Each number is 500 + 25 x the weight over the matrix's rms, rounded and kept within 0 to 999. Layers, rows and columns count from 0. Numbers have three digits each.

# k: layer 4 attention key, 320x320, rms 0.119, rows 242-259, columns 0-79
# q: layer 4 attention query, 320x320, rms 0.119, rows 243-259, columns 0-79
# v: layer 4 attention value, 320x320, rms 0.107, rows 192-255, columns 0-79
# o: layer 4 attention output (transposed), 320x320, rms 0.0984, rows 192-255, columns 0-79
k242:494521474503515468533483521468498461505493516530503567489527494479531529500543466565503560509468497504467489493538443541511491507517509502512495469530512487477518489513529514499464463493560485515497514554507528507542458484480447489519504438
q243:523467524545507483477528466478506507470526516515524510532556477531533505553524525533446526497530529512504498489524482515454477504408559524498487512499476484488482464508448500477526497478503488478482509524497510473477486442541508477467512498
k243:490518463499544489484484514482478509500516510479467548485518526530473490528509522486477525515534481506512504543532531498491456532460490540497503506486542501496454473520509467491545474513530497529498505525474494491424486504527473479507489499
q244:497492484498537490458459488523552486495523497488479496491456483461514522541449536535506481522502530521503568498525452536524496505497521518496541532519496516514515498531446424488513511480522515511477517495529507502539486517528516511501498472
k244:421497550541481486485469495517537460481497525506529492485546534505502515539449509555467458510464536576502568528534490430492523465522520513492518576470469520470474528497532506465486501512505497444467491538500439512505499531523585484486498504
q245:512515446512426509486509507508466497496493465520499515499502458492540493545509488510538489468479475510448474528519450517504530520534505492487544511480492519515485482526517522433508455509527504524523480493488476504473546475535503483534504503
k245:449467452489484504473508482509490505489527482462500503541485552469477482529502489518477544470525521504491465545533486507478504564558536474471474493490544473493518503459517514484504520527524469487538496474470497503494452479531490505546462491
q246:486521509490465508558516484491501477502507498470527447503476473509496500524535501501529535527485470498504472559467507521532488512426480448480525547452463489559459510538484528487537502519537534511524487520542495484469528505458511462461512495
k246:511545507477437543526472481521521475513498511438519470484454487504486483534464505488483502531448495517523461542503493499502501467450514472477494526498474510542474497524522499520516463448521481507528453486467522489489482588485550520516548484
q247:533503454478508496500464528518509497519460484498520554546478466493549508453461501498537518482539501495482487490518498514556514489540518518570522550519517448460494516516471486491486507488528471502535530519490487520513427478462545464485480548
k247:473525525468481511505516538518524461530497514532566537488501461450557485495513529531506537421525528477516526499445496461534474533530500460569506521465533472456485514504500518475474459467550483524502503546461461537459455467457543449533469491
q248:511552493500485561486486491531483569468507472508527520535436495408503501515483511493480526529468532494476503471486483451500502536476437435483485465499532522481501493498497493513536495530504526470487453490500544552554460477504463537482508486
k248:543504549528493555559458500514517522477508463480549503567510495510483565490500507518518502472500451492481473405536503487495476551451503471511449511512554519486514506507535494512476503508463548493464512451485552576589515510521528503453480496
q249:509458481537493457500520513435518514442546501505476571475521499463539501545500510535534526533493443474471519475517504488522504525495510481499483474487524480482550466483512488483542502481557508499494544468524505478478468546521505519528496532
k249:545470503501504510547541510501434500430479458485493524465512508471544528561489532509483496543491470527495536487532509515490494525522503508498480483497500499511481503458516523509515505474518464508551525453532475476515486473485521537513463479
q250:469481486522556505523489492486437526441487512558524532553489525476527502511477480465559485477520461491492508551518545487499489520484492496470550505522444461525483464492524465546480515483492504503457462514470506497547525504438509457544508461
k250:459511516518513492544471471509492508507543535505514477509502503475532510484501476496533470531485479497452575533511523473529484525497477476513499482468454460514460489510540522525489498493495438483485479465488513515525503546495511487466455480
q251:463541496480509507507483511483458472484515518526459560506475496510468492509484531523514440499527449481510468468518544464489487510551501535507482474516503503508572508532508495439498446548517510460499467532508512467478491511530495471530422549
k251:488495524491505492477507453480497538491499484501413480485499520523516544504528520478521485504502491502556480516508538516534493491492495519500447481517494519506499495533492496447529487525501490530564498484516507479486491468479559475534439538
q252:492506546497498505496575471489433477532494566503506522468467477480451538553515567485508450460445461500525490503546492518530524546469533478497516494519446500503520478464455505493545542517511453486465456504517518510479488500507536475495494463
k252:498494553554526440462535471484473473485551502495482522515514522493492494568506507523522528508444480540544492507479512480458542522470435478492538500519486507549507518495439461525509494534496455507466457539533519456500478552519556460498497526
q253:522447521459486549529519497521476530483488493559507469481501563510542467482525528517497474448576509465470490472444512523463562469474512533521448474453565473536538501514467508487510458467500540522499472502477444483508454517505447557550469449
k253:518442491453539464545535503538457497558515540527499490452475499491479479468518489509535491502534561483520489455425518524444539484514530520497499500487521454507565532492511475499502462491472547525494486501456471505506514562478531511513497475
q254:505525469544477440477480486456524551514435501502485484517490443520538515530519479501481553482480521547462488516438514466525510487478486524499526480451506558534507490552436474549477509500496523474520478471494476533485520505557525495557525501
k254:488517503501500536524457516446541473503481510520455464552453510484517478520464552475533531506503505486475521499469528496540551480462461495491478526485407506493539557576528471504493480488486507484456449473494521532507469480546497527482467498
q255:474505501520485486525490481464507503482497567520503492508527523501461505517493492459570469486454528486492473526552492494523485520488518521487486546452539528475496491532518496485507512495514479544546534480518524503570570416470531485493502511
k255:496507514498463497493543459481569540513516512548457492516524512478467493509500496503475497527504510525439526498542490551520472459485538488519484552453539510479512493449510527471502439481529447521517549532512506476528545452463524456461493468
v192:512497539499523502491517501545502508502478502499497467480514465516501510510489537482525490514465495541503520497536480458504549497461472465525469507525523470502483528478480512497523514517494482501446495518458519473507515471484501527517480527
o192:493498501481488560512509527474509534490479457511521534524477543554519517516484500520562494491485523513440459470504498536509484465570499516483508494480476518529492524531490480487529482523511488502505516496484499498530489551544508485534504528
v193:497488491477499493483476509456512488515500474501471511504510463468531472467515501534455512486523481488575492515495475455499515497448487490486520514492498500488495506498430469485528486506471511532490483524540472513526491523497516526500516484
o193:498533501509500517509498485523495522509528483491467518508484520533510550493516518455496475500484524515503512509541530497507525449531508534458521550475518520521447524523496512527496515489511504470509543485472504513522532474522508505488506494
v194:455500487482586465500466485496518524489469491525538520491483478520531495444523465458490510467522507485516501481484472485521441463562513505526458503511487506503514496519471513504437469494508489444503443512501505507486490462497486508476450475
o194:488525489494492527491488513509471502517515480487439500454525510489481509517462471507493515493498505512506523480463502513529548496440494499472550470500501502558496491512508525469589470456515460516527500511479524502545483498513522549506556517
v195:500465496542474502481511458494460467468452478533519472489502529497478483453509484461486503493520478474504484511521499449462468479497484466547448525507461475524533522483522545537510514460479464460513493531449508497504491537503490544456505483
o195:504472465497478516490475446495477494489491491517525513573519538448515483475496543554480473508502532474498502541496524481485513497434468543463502528498528517500493485509521486482569509539517549488472515489486512503499508469498504468531481522
v196:488472463472470553471466490529488520511540524502496516523501517463495483544530481553525475470515487509486495516527495512485468552517500525485501490499498537484487510498529497483498520517477539474515527531455541447467505512418470459456511467
o196:493488476504518483494481483485503540521504533497528513501514555533522540495546499484540498468519463491487497494538535501453514505567512536481507505520505529483541464527479461459502484492467475471495513540501558535521475470524466476548488494
v197:485477494491488513512491507492533543495438527523526508501492510511503504515489508488496485486511506505512491492522538526485505470512526572466482509491500517471508482509566498497500516506492467501488469543489519448525440569530475488507484484
o197:495473484519507506485510478509524520491489473507516486516563475471513490466532504507492477511493503512513500507475485499483482508544513503513467492512510500462519469481439526535517474488486478490481493541517504520499478476488538486481490541
v198:532482507509511492498494493483494471471450495453486486523481477490512507515516458539521435507495513529525526509475536525540487514507490501495465479508526494525485483483472487496528495479469524510497534486496462531494511496448513510469463448
o198:530500463500488450504533468515512492478538449525492441482478530548462502473519444536467530513482549507509486501474455530449486472492568496515480493483499519514494516514532489515522529460476516458500535528483470473545538486489490500534487497
v199:499527509527499541505509456445490510489535508483500460482513491494482490510487468481497497525514513512501494491472522495456534531521470505531516514487514480508486540476554492456513473505517473513549487475529552467494525488522522536475530471
o199:534488491441494461477520528540520457504485488504519504480471483507460526510454519522458512482506483489481485496476486524553495514521542509522454463503458488488526519492461490485501505569525533499456533562525484513485481510522449451507525515
v200:491490503502501458457505496491524492494480500520475466460510486527512476436492471493508480510503520488475539483458512480495536504505482496484495537507491456527444477522483517489503512462506487507519508462462496546522473508518474508498501472
o200:476488470522537534550486489497500485529523490488522500533516523474513561513513540491514527492524519487482483529556487516497492455456462483485469466464483539515494479465475466477512504512494512470481507522545538484484494505490522485469473507
v201:477449505496497528460536530493504495516476500541530528478477508479499446469452519492481487454527518515490501513448516462463504503528481491539491442495505499525491512525534450487551530498465548553505499510523544512471463507534461518466517536
o201:531555501515480489481493506536486546463470502474507499513499512481497414483524511575507509497501463485476514519561513540519530436469502508464492501494515511522489538481441524482552483501487474505497527506453454500487490469448518481501538477
v202:503447514476512474529455508473470533520494503531509527499520536516500502477505451508477474499465463523435516510546488470448511481514499535508517499463490511467509469492476460542493487532491533514474511480454529497515507477501529497501484484
o202:521520449492578506502499510498495492473456462470471506508533484458521540513457501525486487518504488521502522486478509462499490521491555459458508499514539470490495522531515521479492483490496447489490541485494463480477511519535546521475520519
v203:536537495442462514536514521476506472497488488518479505465484530533501522508558491514481477489516518497519469513472472499542516487478542499543505494471505468523524480496494501489471516524504488468506485508489502500515455506549503479525495484
o203:467552466521523461511477459492511463491518516526496522515476521518498464507455453482522466461461451497496481478485512513511485541478442511511494543499472517470483520489507509527496497482546504549492478497522496457504577486490487521474448485
v204:484495522496513508507550509500468545490469457470486489507517472474520530505513475527509560476519504472484511478504520487511489510500506513484461504476476526532519503486532513478504535509502498439494494542476498528468527557514486502467518500
o204:509464523542510500531538498544493511496527512516509514479514466545493538500503506483507505531518501488514500503506476511524569478454497473514534515559514500474489480467476489484499462443488523506495488497464472491472483538482525462522456486
v205:509533478502521520486522481555488470532491490508493475508531538493519502533485537461477539466471496516569514478525510498501469499523507455475510454548538486561531490531493560543516505476493486528483492497485529511512467567517438480456514565
o205:523560461566444477464491477497515531480518492485517507506462490511475518523458507497566518511486472490474486526444536571492507510423497509504546483490496516508447502476526496499492523486515505472490519524528510526490482519477504557516502500
v206:498535536512528437528490517501462486498478464526521520479526492495525471481516486503457555481466538481491483519534496474502508488487498468445519529496523509553490519411526509515515462521500534495476500560472484505533544514454520534488484523
o206:556457532521487485451515468507577491522494529466528510535439546551498594451493538526532492465474496478473536488464494437472505514515521548498566487516522517512507474487519570476514518499512499538520494491529495491455478522534489511515473507
v207:488506457505495531560500490495521512495479444515501510531524472468495466545517467496525537506434516489491436527482492500530478497520472493473502534485539507456461509522525476466496451465469508544545507513479478471475541520460491525556506512
o207:461513513513498483475530528497448487510519514490484507455492503511518519513539457509474437457471509503506539475536547490507538484504549498495474497526516552554531516479485493530542525512508493523467455506513492519483486531487482477431512515
v208:446520510488536490429508500543507477525494527460511533473512469486474503473516550460542494471526493493486477481530513500537511493508520492487499506501532445489504467517539539510514441500505457458504503512524539464486489502495515539488488484
o208:557497488517475520500539499479497458518460443461496514524453474468505531533458526508460535536563468509492503489475441504492492444506536510487530482499508528571517521522538542493527566526535490485520486541511495510528529498525529544524501488
v209:473538512495515509477470524505519465494540483502522495505475485498476499476543484518499507526500534468510533473537496490535498525503494520527479518453531441526508500551501490493520503494510498520509517483465472492483512493503541500510506502
o209:534474552450443491538573539496468460515501551487470486490519502517506462510525512481525523466467526557514476499482460490452508492489467485479543469512493512476517509476484571498459505522500520506508494500524510528503508538473481509472492516
v210:512508481486489503491514503479502533536477467504457499472503495483488524532515486504516485536504520526536533472468519524549488507514530523495483473514541455499511488539479500498503513485488473536476504483491495535497482502489517476465468503
o210:509485466525522508508482525481472513490515466531499499465535523552466492477507496545483515511546512553519500461496486516474510483488493498466524481503537499462473485465476507464492490495504503520502520524565536516470483515536462518494526486
v211:446504515527547467522488494476471493499476517477530508503521503530488508496531463491485513481494538479533513465526522498480490468562513533459495528485517521502443520519492498515535511517504468498536462526505506482521457471523525464488500564
o211:501479529483476507516460495522479479494474462519473458494455505532475503516490547452524493537510508496555480526469500501519495498441507468527522484463461523540564507458488504549476530482499469534512499480485501488555447542481480517467512491
v212:478503507536489470465477498539495509496489481507501485475454518510464527522535480524533528480498471512489536530537522476544504450506483524460537517472499486479502518485545514545482517545488492477492499504531445498496536527510520483511499481
o212:498479517450488484489543518485496502524499463537493559469526528490559506505483512505520531499534522511498513471456490452451535551444509479485483484504475513566545515528495566473495461484452502533466511495480510490506521499506492505533510518
v213:527494474488513513529504530482512499537517523465491500513475441472479495512548472478531503493521488485486503508481519491512471478492472498541523484508500495489507496518467541512537527490495488468509532493466472512534525512480527497515491538
o213:463475487507524528497531548514492498475489503516532484456532453520493513493518489483493509454503502451540492490535496484497505455473480541456508520510503485516493480475510549458471491483496521491508485465535523500450487527498513529488504510
v214:501487481494511507460524472485472505535516480469511520507440473508486515507524476478471489520505482493491506493499531506523487476467478512509504501515442477566516509461527509470538524510478469473541494464473489508515522509513491511514528506
o214:462513478470494496544428473519524479488525473508484512489469546487544533507509543483519517505511525513507511474538489483469473524492487504466529447506484482479479459470476492489493494506512511494505513531501518480530516473472488522511433496
v215:550486502474528497469500485495476502484482547522490528516509485513506516478485522505512481533506509534464446525517472493532488481528486518472477485530472507508530501516479477539501511481486517509494513505514499485495476448469533489532496519
o215:463463485488495450506501460495484511487472509455485521498481530517499451487492485504463475514543449481539523564482484528488524481525477517507488547452504529518520490488493495483540487520525484479498518548496501506479526543495529548490470480
v216:515505505479483506510539508511532485447548504528481559507535512502542539485488498487489509524500479507522526465571498511504508528487517496524508523438506504464530527474540455488465452496502501460508455503478528496538485487474507471484500518
o216:462515438500535487468485538509502498521496485511488442478503509423478510542529490533536479484519475456500510517515515505448507490543503522483509504529540501489507521497485516529500513470543529474466538499514530505477461500514519513494483519
v217:483451481546515516470488522476543519484473477500522511472509534565510474492473509499476485501506509501496538529464496503482477494537453504477492485500503558541494530474538480490528449472501491459524473524508471526506504527469477530541486485
o217:527562508500462534504532551478486506472478507494439512475485509483504503498515529485487491461507514512485551469507468476484480484503506497507479515472460472493469521502495546543498455483477484521475525478507542463505488489524501492505488552
v218:501487518521493492477464462484487476524504538454535509521499507502483518494479479457484478458565471480499512471489508512510482494533505497493510550517465527536492464528525507494489492472490552464468492492513492492486487478508434525470505523
o218:497503496511573512493493507441511511455491499504534529519474517492430483500531484487518515494489519499524490466481463486559465493490514529492507484506535467493533500494465516529487511476507520470506504501506524507466529529566508551509475556
v219:479477503511493510524528522505564477563496510507481495467501487477477493478505518485457519515511478531512495540514536503475500495496504496567515491540501517536511538517488514525501523498471491511509457480533513502525568491491538518475458518
o219:496492491498495516477478533538485512478484436545491534493508525508507480524512506479527483512494493448493525530529512516506482473508510513515466497479508478484503500496504525470469510478487504498528493509542461502534486505491470512534513463
v220:517505497476516530491520452494485520502534503452444540498488493539487475489504509483474525517529506494469485522472528491559514480544483441511549490474460516462444486447498493498532511528517491539511497530552528482582528516532518563470486433
o220:500504477471537479510524473581481552491460508487486506515474463519517524477480541529498537487496503504469513507519499508494478507438448492481499499480517502495528458545513481524509495498475510506462477486503491498438499498513450471503531497
v221:506530532514479480557505526495507470507467497492488417539489490476485477479480518500537547480506517464467517477441499471483472533540536485506558518490488478500512491493456486496494525501504489514484514514549536476478501497486491494534497486
o221:499479514519492521466518499452539500517491510520472491472477539490435524517535481481509497514496512508493479443470501530514451556487516518451471525536527469471508474492490475494492534506520507474487450467461536502510485508521513467524507492
v222:527522471486449499531497513522478522473486502503497442476463489467478537484487504466487411512495504484482510466484528511529451549504542446501509514478509495525535466511505449458524538491446446526533505528535553474481510497481497457490505494
o222:482511486473495487492519503499511478495502455526474529529482450540470450520525494540531523458493598520505521526485542524497466477494465537469505459465526541459508503476503521531477471488510530503533509483517515526536508509502502502452467480
v223:540523476483520481524488517509501473582505485517497457515491509462470492509466479483508527466500550499484488471541470523466459475518517514486492497482503560512511524471504485509524498503519525467484508481487467499473510520509495517517478507
o223:453512499513493485506505499474515530454491484478505523497509519469507518529539469512477439488505434459478504496498498515485502518520513491473512532495480462507534496505482465485476543470491499525492495480512524432518477544488467491484487468
v224:517482559472529491483512492492482501470521506519497500487497524507513490442507508496528493504486466502461485494497537519482477537509537531494477491527493524504512493515488482494497530494489535495509506526474504512519512525505498462500474498
o224:456472482485524507507551517491505448477523498489540502513475515527521493495485503489499522509480519499547491491486543479533522429489520495454513460531529448521490471466496516498528486486544503527556536508546501497459513554478483566508484453
v225:482500523519491522506487446474510481488497517567503478481504500467503523488537462508464516507461481509511526460541523488487524494458465465506489465468518546503494534498519453493473508524501487484491506497562549493533498525493497537547548513
o225:508476466466532490499483538495488558538477495478512479525495506544531455478472538524487499460547506529507493479517479529504523505546551487479506503475484486518501517510517533497473483460484563519514519511467503458537535469480504496502524499
v226:529441521481459517508507509488493455476526519476472542467530504518511504525498512502459524500509523501494508458568470536501514491468484433489441497505493486541530501497510549523487469492510482527517509572493493508467488506487503529503498481
o226:524515442554464539507471494523512484473518501544520526526536473494533481487538542488502463493495507519480525468504454555514554492539471509502534484461541495490526479496528460464542530486549510505501503474487505554477507501501489544511508460
v227:494517497533543520426493509458500515495507487508486445502475532509545497502478507516491495487528517525489492539463475553503502487475514474533475527501520514504483492477464503513499512501487484522506495498501480504479522509575487516538514520
o227:532506485514495475528489511494519438509519482500525521518483491489511485552521501518521494488489520480511501546504494454513499502484484491473510527479492490514490483486517492553474456553462468469506480503486525491522468507462515498482459478
v228:502509495556501506516474459495506468485537470478515493487517477476493506504473500443502507524491535463519497486493508503551474473515505545505481522561498495495513503526502521510466548520492518494517494517514532451500511480534496524495517469
o228:488460517481526530493464458484506475480511551496505482504476498534486493502502508498567507530552508451544502502461488505483428549489484501434522485457500518486522456468479455531521474515508523502547471530503436553482507510512473500483495490
v229:528492469471498515474478531524488475429525531524491492546498474463528459547502472509489539485519527530487503556494461485467532512483483512493497473447542531506465535482496433475544529476539491451514510489480517537502475507514454484541508487
o229:476492544527492530531494500473503476558501461550513520479519493553483514511502537521474488531436419558493518506510537463527517520565477497539489511501510440515518479510493474506446511524522497552519464474458474472495484509469496482469488543
v230:501460504475497501512521556499491484488524504549495545483563561502503504466447543520473520470500481517533517470504514467498458497521519449512484495512514512528470512527545533443498564501477491501480481509466491489529504533501488504535494511
o230:500513509509498426497510538509483511487459493448482448540468475498459527492540472531534501489507480496511532513548497502508490442497502541472528481495507513515487487487498506528524476487519473539513502508510493535412492453496535513497520506
v231:500507542469515501495507463514515489518540502464505482481449491509523483458511516476477521537453531468516511499500449493495511474494486455475529521440467483486450497554475498502531540490526509463564512536457512501511463502519493522524458465
o231:494476515482503461471445532520527490462456507537514473513539531520519526495476532462505506487549481498458498486558475487482501525533525494457475559486540549488534486490463495538569493560526541533532469505543496470601498489473465494495512500
v232:495532530504530507474506526472500506462488517494472521489536475498509499504534533493513499527475461464490461511507539502523517539539473522539453508491474504491514496486486470531528478509500535497510513504500567497517523534447499528488484481
o232:493415443506461499528495478503431513534529484490474456469515509515548557506494508551500470498482486528482528514520491482526504457511482512503530498474484545494505482498491496496443485520471510505491490482536484516508479530529505539577509518
v233:498507433510522469545519512484546507505464498512470498504559499474518490498513504517505489503509469509528482479533502499518441487454507561524481499494492519525549446499496496533492482517504523505529508515554518520534467530503477563498488475
o233:529491470545478527519516506476493488510493473433544485500480464534481509493438514443465475505505538474539532534513487495482531454523438479492493510504491521465453474490498520489524552498473482492470492495491511511510542513512572515506468482
v234:474504528492516522469498511490499506511479493491465507482484485475528512504484474510474504489504497531534476540471494460473501538473522511523497507485476494471531485485486466497503488487512464556497496478515520545531535482547494450535510511
o234:508508480481483452538535491472499480502484462483502511470520531513494506500503555530504505506483466507488520537476536474490504425496469472470521488534521503520506510497487489478445473483494474496483498476514496531478494539430479548522514517
v235:485461506453419487504512483500506477527493497515523527454484519498513505495479533522487474479497486485504469520514513535466544506494469480507507485561473567488518507502484533522504472502457467506495502501517492509478520496473513505514519541
o235:517498485528502514507522567497498523481499503497489517531488483528514468498508519479495495485537491488477445559512536478493480498501542506533475488492443493465504462503493539505468495537530537484525515489483504529546528512478485466498466467
v236:522493496478482492511507506479556482499497542518509490486511472486493511510483461515533519490475502485511492504490479487484532527469491461433478545552453474468556463552481511500515490519538474500515500463538504497513451498542504478518485492
o236:507511504501504511509457510532463479478489481511482472470528522462469527490480514494512468486493514501450508494476494500495476482493554512520496504449528509497505477463503512504496511504520515459516484491415536445478576486487472507528537494
v237:523516508522519485483458515493519515477489480500498529500513453480469529505493486485521481491511563517490507484540513518559506499488490511459489463537525484540433460512504528478494515466525508490569498519493498510508510488522498435475512469
o237:493509463513509503525547512546512438504495492483491474482487490525538525551499433494508555461535481489492493499498445526454511471472464555536459507466496518482501512515453506525458484460455514465499512475491472473471500508501514555517503539
v238:478509501541483500509472484525499489538486493516498520457543511478451553510489488509422434484489586436467492507522464500500506498465474446509529527488483518562510474470487506549485466535540486484490492492498456470534510481476510488490519487
o238:531490480512534446528527479487479529514520453491500513511484489501520490484503522514490517478483455499516486473560512496481527542500510505522476483515482528522538510496533512498452520519469485496550522506497529511474461474553544473486491508
v239:554518487486496469533492532530492470500491521463503531481536463482488486471490503522499431474498472515467516491532513507469493554476501530464503438478523487483503504477471571520471486483500512476537493490474512524524527510470503493510532461
o239:496488512493525494466502524500518524493518507491460492506506509528510523509493498483497535499524517484508500505495482490464490512516539508529493487534532533500505505551499505485526531563463491545489500480516527480471455472507607533531533472
v240:460482471530511493513520554503520505435468489517539495433445447536492529528501473473484469498477514480459535515482515463495484516509479468508490480558489506467487500491487464520492496498508431529485497502528455506521508524502523496504515532
o240:549523495513494477535481497473527498551481449520490514511529486497478452494525473442474475464503560495452463490468539453534533467485516557433518494503506509495501495511512552497498502480466527513511521532506519489503520496475427472511566468
v241:552553535508478460505510517494492520492488551477490498484465530529507485511487482508524478504485511509501541491512479554515508495501514485491483474553479523512490468510502488537512515559530511496538495481523524505449518490525508499505503481
o241:465512506495512472472457496507461473536496516511473504501529539535428492465505498491513466503488454478470496486538502535501518548473490530517499476468472453490547471498509458497491500516490461452514469494511468451550490505490499526515502504
v242:522502483496518532491487478507507500492530484566472451506509507459484507495532480457486515519478507460509532465517491488506482512470474514539499491480482538458559519543551449475491514499481525521505532520489485519526499470495479447519489472
o242:482498520496480541472530486493440470506474451477548529531529495502472512506543515491546536509500480488519499522495505482503526535479519481433519506487518496506469498542483493510554505489529513479517465485510535501509528516483508508511515534
v243:509487498483522485516479506521517510435513528495512502485464524562459494496517510489499526470501495501509491474484503497500516521560503544528527480455484511546479511504521457474503482535551471493465501459496478509481504536478489483473559453
o243:464535500519552482458519482459506528480479439502505505537446520488526452534443514520520496508494472478498539459539481466480456471530509486489481487518484459506511469497499503504544466512508522510486516507522499478440491497516442472505525535
v244:515503516513470502469490449445454449497449481486513496569468538504517517501459490490534543488541475480492575468561508494529495472510483458485491532526478477533504479470502476462455493523530497467491492470524479472498533464487518462518525506
o244:543531493431541484551531485488476520535467470494514518458499521517515491474511474516504512525467489502456457494469510493487533500489474500525518469511520486512508516521496517458494434486478501511516498538483497532494506565492524478492496495
v245:479487525492490493488545473494547497468516491510495478466526473555497464517465478531487526515473538499465524478526483468520507466486521511540514505510460513538477526518482525511464505520496523465510517513463490502464456494501467497475468515
o245:494534528513506536505521419537525544507481495502503502500490534528484473484557527441531512502535516486492495530461557510507514507520519509486497521458499507472512490503544542469491529512511498487457524484532494433542529497483514507444480472
v246:469489551468482474483497513493513532489498486483507479526509517510499484483450501510430501506491489502501462559508490540563505463555521497492511517474491483533502490494545498504507493495509465497516513480469484497512472494517554493489494509
o246:485512519514538535482502536516499490544479506526519499461487522481506520503511507489478468458501522518523478505481566463469463514512496510547506490502529506506489467510516489523519472484493515487516530508470506501491512502502447507500477492
v247:458490495488498509490505492484529578516486479506546480439479530492486512527537463520500522504478451495519459466451515500489471457561503513526436464536487473487477462480531498527500503502447507498469503505528509474476501528539524563481464478
o247:529522499506507504461505477494481491492464484470503474454488514494469460449478506452537542494508515531514482471533487529514503502506518473466509491462501528496527480488489564461536502506543517554520501520452500523485509498461484496538509534
v248:500515469489485498513491507543500493529491492474500484497568550493463461503492526506489499497506495500491522482501479539496510491497473517476495453500507514426523513522504499461507498522474462510516540507562499482515502500490481498512489491
o248:534499516491471549551507452426485465511524488517475476477513495492518558514554535479454494473521522538478535491504509510494497507516533517538488536492539531489511451514440488509504471477549501477533481493481509543504480517559540522502511454
v249:460501459488498473525483539532510535492535494491482537524515471478528513513474498492504489462466486485542503527539551471461534519528501560473538537506470493551409535519495476509476496471515483524534468518519485548514496488471510466439517498
o249:513498480488493516512492512480509472494497523492477502486501513527475491511540513484527488530534479497499477448529460545463473478487532508529516486500473508491517523499467492532476500499475508516507485475496493478472470544519486509512519491
v250:469532484489464513521495529538518509501504492512489525477492507494486514489430520510515567545502559477471496506519530530471489484501481481505469517490477502480490487457530517540488522481467527528515474478467540513529541472509510515450469470
o250:519489514487481497497459523466424462493451495495503469457507530526476497490509493481519394481490479539478519475491503466530499483516532539488529510532503474482490512536556446500461497476477511517522519424517500507479504510517492430463489510
v251:491454527479490507518471478505518508483520514473494488539494533482485477478575469495525512498531530500520500558433470548502502487482486531508528509443512479514435526525474487484484511515554487480493426491491527517511525457509487526492500461
o251:444488478509553492518463509509535502462490538500434517488510488504522525489475522479550495471511494486508474436533499478521473444507487507537474466555511465485500467507497461497530531495483503486516521496474460501531523467489499530519505523
v252:509526526516533542489530535484537483474507464480452495472485488493505511523472497496473479454526503478452556490509497473501523493497533504521449518508512452460537503499511492502492541524491480473429463470502529498489506506466504542489498476
o252:510488463478507459538501495490481526501512533534473463470517529524532512470502535512532454506515541450504472487474476510505479470502510524451529511515501553496499480505485513497532472531534537468537517542520512476529493478518515497452471511
v253:497465518495499492519493534525516513469515509483504485486512502510483500499556500490490504515437499483552482518497510509512459525510487505545531508479485526490486507506531469440521462552481527502511484521465499483535518532526546569480519531
o253:493472534496533544480507552539471473499493519508484522540517467529470486467490510536495503485479506513514529557484411525475508511449523475473495465491523480484501473483512531455464484490509506498535524506497496501464503487495484502515477445
v254:495478504525500520487481490520447505499485513536480522526511478456497481497512488463470490557484498517533549471569495519477485534498518516489499521506507475516494493493471527559525552509476518466478514512481472460486470499479483472486443474
o254:462531511507532481493532505513464553497497503526560439507526490482519529474516473453508533499537513527488492491500529533496482458511489477454497506498511508490499492508525517486462491473526505533546516476518489518487484496503500541490480511
v255:506516488502514443541522503518485531489484505470521524472495473495480529546477500522462501485530534493501499510480466505469476493472489480473524490522456498482521495452462524516477499501483515517509508518491548479538500544526520525496516485
o255:522516502501489448472510485533451556499510517492501502557486518479493461498480477439469484439456506499496495525482517551547491543506538491473501504526514500520477498513591468485510496485459519502443465548507483434450543487524534467480525500
q256:498534482477482452492477452464476512471509525472473472485458539488492488456500456522503532522519517448526485480504485511503478528475554479491511475499487489498491510486469510535481483547476413539532507512513475532533519495516502465528467478
k256:490491481499491519475506515557458451494489502495518460510504475488509468461465505573530453459473469520493465524518538532514463571449506539483446452490506521528466518466529497523500475474477513497480482487514469501524492515459473454509529478
q257:485562484542519492463481530536490537490514500479494470472518478441467562472438505512506511503479486552493498493517535487521523495495479498484524481508491505520507538482490515525495484495439478494477488440533500503532507502513502515464525495
k257:475484528505500486487440480496474515513528486519480488525538524427472473525546484475531528536502513517490531523514481509502491503536508488463512535506499507549521490495464478538510512448473511527522504533516557516534498494455496513484558528
q258:451483552456507493516546505522502492488524521491473517521509473489524522489517510499466473517506494490493530517514502522500494515495529498502514503508490498500494506471504512514541508559496507486458511504544457513497504497508551486490498485
k258:510461547495508451490462478454502501526503496497519488481529477479455508473457482482442467474462512470477529503479503469466527443521506510526496509499522538490470504524472522510516521469479480469491541495516510497431511455512478489493488498
q259:475478494488515520516508499525472478487484479508525546518519539509445511498511526508476492490506512510485541490487503491505503497493502475503461478505511498509523488470495541513485494478484458501527536491486523519491466473483550535504488507
k259:508494529515510495505475525503531496488497497510470489416485481504464477499492518536532497534527511532488538436514489535507468503482511471504504497524473527466530493508486474513528504456544524485545492475496524503472495514464486513515499509